Weights of a small transformer language model: 6.61M parameters.
Each number is 128 + 24 x the weight over its row's rms, rounded and kept within 0 to 255. Layers, rows and columns count from 0. Numbers have three digits each. The size before them is the row's rms in percent of the matrix's.

# down: layer 3 MLP down (transposed), 448x160, rms 0.233, rows 234-259, columns 0-79
# gate: layer 3 MLP gate, 448x160, rms 0.451, rows 235-259, columns 0-79
# up: layer 3 MLP up, 448x160, rms 0.466, rows 235-259, columns 0-79
down234 098:105065135098115099128097077113175139119148121135118093114104135161137124112125128124129140143149123147122182099125132118123123133150144163105120138163098099148090116157138129108100130144166147128143114142153112098157147133121144146102117119
gate235 099:160146092120142199128054139142159132141111166142147143122123121097139152129115135125118105111100143098078134132140160100141145182075097159147123107153155106152108136139128124209162151131123117112135139157136101121107133174128160156127118113
up235 108:151148100161115174111119122146136136124108167142092114138124108113155178102102125113079139078109151092114121106197148111098096120125130109096130167126110140122104150078135154131099124092094155164163171180183115117117094095128126101150111132
down235 098:156115116118182100134155126105133091134134101133157143094115136115130116141129117131135147119170102082082139117128150159102122141114113172129148098093125126103147139113068101129095081092151174152090123091161153122125119113145110112097145184
gate236 102:098127141148149191138133084167148143137130143106114123097167101111132188134079108105137156132120103115131116151132144114118132168140171122139140127105141161151139111115120132130127161122132130102143150118142122118077184194126118125126109136
up236 097:099122145147109135110146131118141149136110142138143127109106150087171146149126133146094103150091096139118116135140095133114129117200140122100130115147117163082096150142129135119097114090094121116131100130171151129106118075130136118177137134
down236 101:093145137182111141144153112138107103143121127137131152157088138093175129172082164107135135113100112165095132117136110129121098139163179095166111162111157092115142142132108153151113175100136154113163115169133153156119098130140135115182168106
gate237 108:122093126104145088139095111124120130150141163119154143146119136144118135221152130157101099100161091117161128135141157130111148153121174111125089137132191156123152106146113127143110132101143101146116142169148122144107141138121113166104120174
up237 098:171102102129089121180193111161106120094085106109102109140103171126125129082116160153131149129096095140099103135115119166109151099131136115135092116126119117124108158127129146109153114106101139132141108119154113155108122106117134105101142111
down237 102:109100120132157113123146132183091129085137116104169113111113125144136106079098123117168158146124087121097125112132140145116154100120147121106119168112144105109096149136122084121130145104100158135114092098080131147150126157102135138099143096
gate238 101:170176108119116168132112122115123096147133120128138121105126156131075060127139144176109145131088109094107135159164093107191141119158154097116093143096116136138140173121136145165121124130130115132132141118116105142163129109085137117146120130
up238 095:115081089143152058139130134150136136116116117114150139141132104118124126139125114099150114105126106156137147059106129171091110171130074147104135106107185125121128104133112089096133131125128121141135155084125169132085137153135136140111143107
down238 104:118107093116136080140090103122156156129113138099120132124092130128167132140146130138098125135174152205125152126142163146122100117070121108165175133153120149132140135118129109117137174118124084148129103161093140118129096099115120136133127113
gate239 104:153113115124158111113113124122100127095160125115109177142128142108182150109144121126111124148143106138093126130111141112167091178139157106118146174097167079128084133162135147147132120132136132165158194126118158100145104083143103127103152130
up239 097:136122117126135143133165157105137138138097152151102163132142108115123125119112148124093127133138160169111118127159164132122100144164139143143171142143110167107159105097152123136106107100148124130111181160121154102125135161108138160110145119
down239 102:113143182130145100126112142114117171112120111175180117105150116125123116123139141138126156155123141094143127102115153141129126073171113097169122078128124158133098153165148110116120091101154071104113116123110135116178105125110144109136138083
gate240 102:119118140104115127116116171130118125131102173140103125081120115121127156168128105083147149172137167151141101173163156124124131115129094114118108176163115120155131135086091119147127138154123095158126136137114185116130119148131151139132143120
up240 102:107131163129181180101122088128099112075117095132123074183120112112181100148125154059141125097138101111081125122091141121161117145107160128152148118154136139132091142146107141142120129119098111127124134138108138141091156125158158123103153154
down240 105:111159164123134146149119118102138125112132160149128114143156122148128138172135138126124102078086111158132153129139162122153145088146150127131134072155110146117105143144122146115101123140148131145152192048130116154110144117117116134131159159
gate241 100:146130161118151172130137125116104116093142140117140129081152090146127115110147108157099148145138107122157120139173072116144100066128096144136109123121148151116142115090112156162135128111160155093092151123167166137091101171149156096117079106
up241 108:101154102136096117147130108119187147163142099102139117152171116128147097104110118113132108124143121165129144095137155108141141146065177137143094053145136130147145139160116075110130117096110110141136141144102102157109149108093090133102157114
down241 102:156120159189145125134124122140099147128128114152138084160124092145131141144140078111124169122167143114174163127112111148124122140141137139134082120144102158138118109132181107135156154096142123088122107076132153146161137088130117143161146099
gate242 095:130133115173153129139061110104148148107093121103085130150128110159101145147141128121150139097159136093124144102139154136140149142116176121170170144106148144132182138121125152114105111111186117129097153116105164160170103118147139149109106110
up242 089:115141091122127122163147150143117098152152119149151153138096131116106083125112124151141078151085125144138135149127131146106089137148096142105122148170124098132074113109163110164141156123083116095156141183136091095071153156099142119156160143
down242 087:101141116128120097153105146134111120125156153132105139085150150112150104125164090100096112180136096077109151135122115100123097084124109148108136170131135067089120136139151136136129163109080143183193156185136110153097193153111126106123097138
gate243 094:141141142121127113128103120119143141162118148119172138132141118180097088096068149167121098172084134156094097197145145132115123111136135180108094105125102136111141131142167165145148097073160110112116119112129153156127147129126091093163091114
up243 100:105194155133129136134131132147090161138067152158178133161121146114121111113137154137150110128131087131147125187141131116150137087168131144095156128176149127141125121124108157166133095162148120121130122095128143114114128145146107140149084118
down243 094:127111064116130151113085118160160111134122127130186113127112131136129160097167139117093095113153096136151115135103141136147107089124166141115129144153060152144143135152123152134157082110098140126145156116117121102142130141146140128097153114
gate244 107:151148111123124136131138111160101160133144149098165101106088126124104144111102133122106123185089161106173154121158125122149148143169109105153117120182144189153137116090171130126127154139139134106107150145149107153133089125149139138152132121
up244 100:123147128136174152138186092147074126143121131118101127116124162147121124117108149111083149149143186086133156085105115134130151110151112129179158112144108168149147102161157134124158138130134125161125125076139155123117176172116120107110104142
down244 099:133144111141106116125103137184148081139136185125099143117108140103135112090107123086134060129121110155115180082159089169109154105102137131148139103151141127156147103082112182116123096113149145146125117136128119141120106099115151159123127105
gate245 097:139123128167125148102082138125125099162100090178141117116129087116114116151113150141140105102116122091132131173125101135116138138107157105136157139152145056112149156121084143163111133145146148157158092176117147183126118147138130159153105137
up245 090:126136129135137066135128110153138116109176125084109141134123184159114161115125118116113149146129131137118134140133120109132143146121116113121140128105138157122087163129147091114138104139135115109127135107121106117139106090119087106083163124
down245 097:137117119137131103139145137149119101106183092117141164085149161158134113076124181130125127125114132113099093140164128147101094175061100079159133154083122162150124140130141121122112142105122153115192132108136121087141096107142128114090126142
gate246 096:149117108108148157157141115141135177106157144139179129116113141095133128122090113108119121172161128154151078133103109106097118111141091159098144142084140106134143120132109163155147121099125193144155136180139159159135124134120125099087118128
up246 096:119110103102119079149133143117102115148149127115140145131144092143128118140132121133174121099089130132129157124113112121132135153113158126169094140105160121146147125110138110064096116109162112117141155133108154144101158120126144102134106143
down246 098:137150177164160106101121124124151142137126084157165153139151109096112169118106155124155154116140136115148128112149127160101096124117092136175133152114131101160134149146140075156137125129151124122145147078144110120110145072114139126156157129
gate247 106:127124124116148147155167087128126131126123125137142122076150130147114106134151108126134112140107120184123134130082123164102105158097110126088119137176149105150118093141104117162163136117146167117121144142096151123156120118134117119169096136
up247 102:111143068137127142121166110121127108111127138137149150144146126132114137148160108130125120133120117112165101129091132111119153075101128092134165141167099124163135143125134169116141111166117171120107137098175098078124128156115115128131109104
down247 100:133144112207163159114151114141158121097154095138096172138106103160106097144134130097175126109087135182099158149115117100116100156117074131138075137129120136150118124138133120140112163112131124111145126123086095121109113142098114121163171115
gate248 095:132123134127099135147132116205167092152145141160148150119139094170106114138142123123115116129151147152116095134148169153144155109114143155134146129115131113156120141084121139132136146150099128160118144131115077178104097171125096119132138119
up248 098:127118125131124107153106108079141140115095132131127149163086172119181122087128138123154123111106096092094102107149051139136087132114173101134139128160141145166104088121156088132124119102165135128123168133140148116113114145172120137117156137
down248 099:098134108126152107121154090066092157132141153102127140151140172110146149169085117113115138145102126115140140132148103133138123107144158076178143135170159099097109088141133126140099116115131119131123117131125183127127148126140154158147133159
gate249 106:164125130099104128124163125127114111137151153133100143101098147145148148117132107163100108136130198127134112144144144114156131118160154121125118132138132136155135142103123130126141137106144101079138086132102107095106158151161142114129095081
up249 108:168098144123096114117115156107146133134117130118135124115148108131153118138146101169092164151134175135150127157110099098168114105171128108150153144124135157145138121122137099127121131109143132116150115099124125095136121166155154153121151153
down249 111:114082116168109114119162137125120123138097162112085142143135093091106133115153193134108099139115105176188129111118105137130158131095115124149157065122101098110131130139095123146141132135085122111113122118125136107082098131123121128142136115
gate250 096:078115167129153093121153141167141127160146144126094123158103134156141133138122132175126125123108137101126136165147130104118154141129148159145143162098137157096158127145110111127107134104164147121138122125118075128127091174104096126108129074
up250 101:121133176121098131131136146152129146080127152139148107085123146130116162110091127121169118112122172138105159109154201107099104132138129106124142121164102111171129096109130140107141079132116120140143120157142150150114154078138125130146100137
down250 103:138148111132172143109157139109131145127115165115165101133093132143127161167177113114082142130126126127121094110169128110130087142132130110112112151148129091148140122046116111145166125155138127123117059137126160166123107095137138124149143168
gate251 092:088124125092135143116145169128106132101123088165133148135109149113146116136142181099091123157125163130157123179117124129131123148127153127147127152099128119115166195124163098148152188151112154157130134128127122137131145124106116120104164091
up251 093:108081137101153156117084129150086124186149119130100131164109131141145080133159119123116143139163140140158101142170172145113160117114173133152125095123136119151135115133158124116112125130147161131127122153110136134123140155149151141146144095
down251 096:102136078089094137150145179124140125113109133165088128139113131120153139091128154165138125124147145151127111175098111137131145136134172117135096122097118146165135175125130097127171139161117111119122136136120128132133143139119105164117136064
gate252 117:172145113150135098112160096194145054124138142158155129149105140110123134108118073120103096140140142153118122154133156123086130121096122114101139113109155130143144101147117129207114139108177126139111160121140118125093145147097166121114164129
up252 123:080095149147132169161088151090111170141124114094092160098120113135106146142125187127130150129135153136123118104122141136160121118127175133144094185115117115123105148104118147099130134146093149147115103089103147119149128138155069115125126134
down252 113:104082141141162182202106091119048153138138102082141103119159130133129153126117141133125129115136120149171136161141110128140137115114079111129134110155142124140149133135139105130126110128085115133135078145110111097126133129114161116192125133
gate253 100:114115102148164159146106112151156091113114148118150111141097146092125120150146069086135088162121164159087145150134140143114102107162158139144119140087167139142108123143134135110124134094192124153136153122123138153118113101110136128110110117
up253 100:124103153158156101148135146154139104119135176130125159163096126096138164113097106087154128164099155135127085121123104170101109124163130170130111124076107153104145077129120116137089121134121131122085193099130139155098137119153143151103154131
down253 091:141145103093108123145122117146097123102152096148113102122150140159132117123152103168105150114125086106140203135073132099138136130093093107081114141154123100148142136087122123136178120110096092130148077129108137102133122129136146077151107136
gate254 100:117159127070142151100109143158093123151152129150104124137133145146147164129155141191081139132122138108176100144128152115119121132155153126145147160110135119147097125088140143154143144140113105135124122131127123105178143132107126156173144133
up254 107:128140147107126125128150106162127094163148129180102125097106093120149120101083105149180139172150136097136117151122157100118185127098139136105121077130138150148147096129146125122104125096106141086124105146175110128133115119088165111107131155
down254 108:112141100104087126112132149119114135182092111153112124142114135113106140128110116121142156132170149124100140088122134116128099112129134078136108140066177100123128105157138125131133162134134130167108104176132106178144090141144104149156125121
gate255 100:191117099150148152145131147071147142155137142138137111152127142124099139153100096153142134114083139107131082115115145102138121142102168127158105130098129127144130143132116149122121084142119143143126101127115156121164115127081075137156165064
up255 106:164111113111150138166137129131109175107153142149112131099148121150128129118109168119162173109095129088149130113113120118165145116099151148115137125149183115132151118112169115116131137132135110112091119112152094113115075125055116105158122130
down255 108:135149129142139104091096137115120172137137155155182084148127127102158119094112122096100119134161157068107143117148109076140117134142139145114117125152163087152120128128140115136173094129095137084161101116147113065118089128096116137129095110
gate256 108:146144155156137141144131141137105121119137128148163103114128099103127124141127113092122104137139152110125168157128095096135193110136129120171117133163113122137115100127106097156141120140093129101080139150121131140108135113102125124160125121
up256 104:118156134132127153114155163097130123098153145176122114142087138098116112120136097152116155140146154117143157143116141129111133125125143125118110090144141165108123114143133165131173151157148137118138131141132131155115123148133123118116162116
down256 104:132128184115116139141137181121100111156184159171103097159132106087114109138116171136143086116159166168108152125151119137152112138092129156086108093116139137117111104134135125134153140166130137135143174156087124096150129142125099139127197135
gate257 099:133160129128125120110163147148075140154141102154175079155157095108111118177080134139122135077118121115150149158153112106130131129135096114155135135095111108117133105139128153154162112088124137157156083104114137107152152177088072149100081143
up257 096:108174099130139139135129115122137160124142176146112108166128121175083178125138124102113124152144133137111138153080104170131154163132114111099147151120111157096076166150126150124139111097107109081151140158107144081106134108150138107131156123
down257 104:091111131144159113116110093079165186112124174100120173158125146230133126118167151112098131112163146122147142121155116160107138098125114117102172132107126150134120152137154140089105166117131124172138124101107122089109072114151148116092150130
gate258 099:120155134059169129126143119111170172141166115115129147145121138082157101100134105155107141117138118143114119140104146134117143157102156131132121125124105196125137121164124154145106145089155150159108100128126130119087152145119119117147109152
up258 104:151117122151104104112117104128099118121106145129142124134120170175117165137130124124120128133117117122150122111126090154146110107159121149115185153158091094097120151081105103127140098175095109116135142162145081111119144150115097155064129115
down258 106:126122151127116097120161106123143091117179142125118121172118102143146159180153154092107078169137169101100107091137118109111115126149135078154112124176101104128103143099129107167105113143132118124106083165163139114131125112120119133150126117
gate259 098:120126159141100143120097112102121126101144132157108108111121159129124122121153129093156160122149145103101128143182138142104129073118129069146167162129132127076118157147134154139182095140134136126164178161106149145130114109166147101140149088
up259 098:148105177101127142132138123149107158136114146139132101148123120119086124127141091124140129116135147165115099148174142136107122093123137140169148161095151093070102165124100110138109115151086140117174131135113135108165118114158123081137109105
down259 100:115164135089128101149086153077148052101142127133110133140085113124124097108140124181103139116128141090111132146142126145129130176114129112121177138099140148156151109149101127129175108129132153130154164102147141141127096140138104097130150155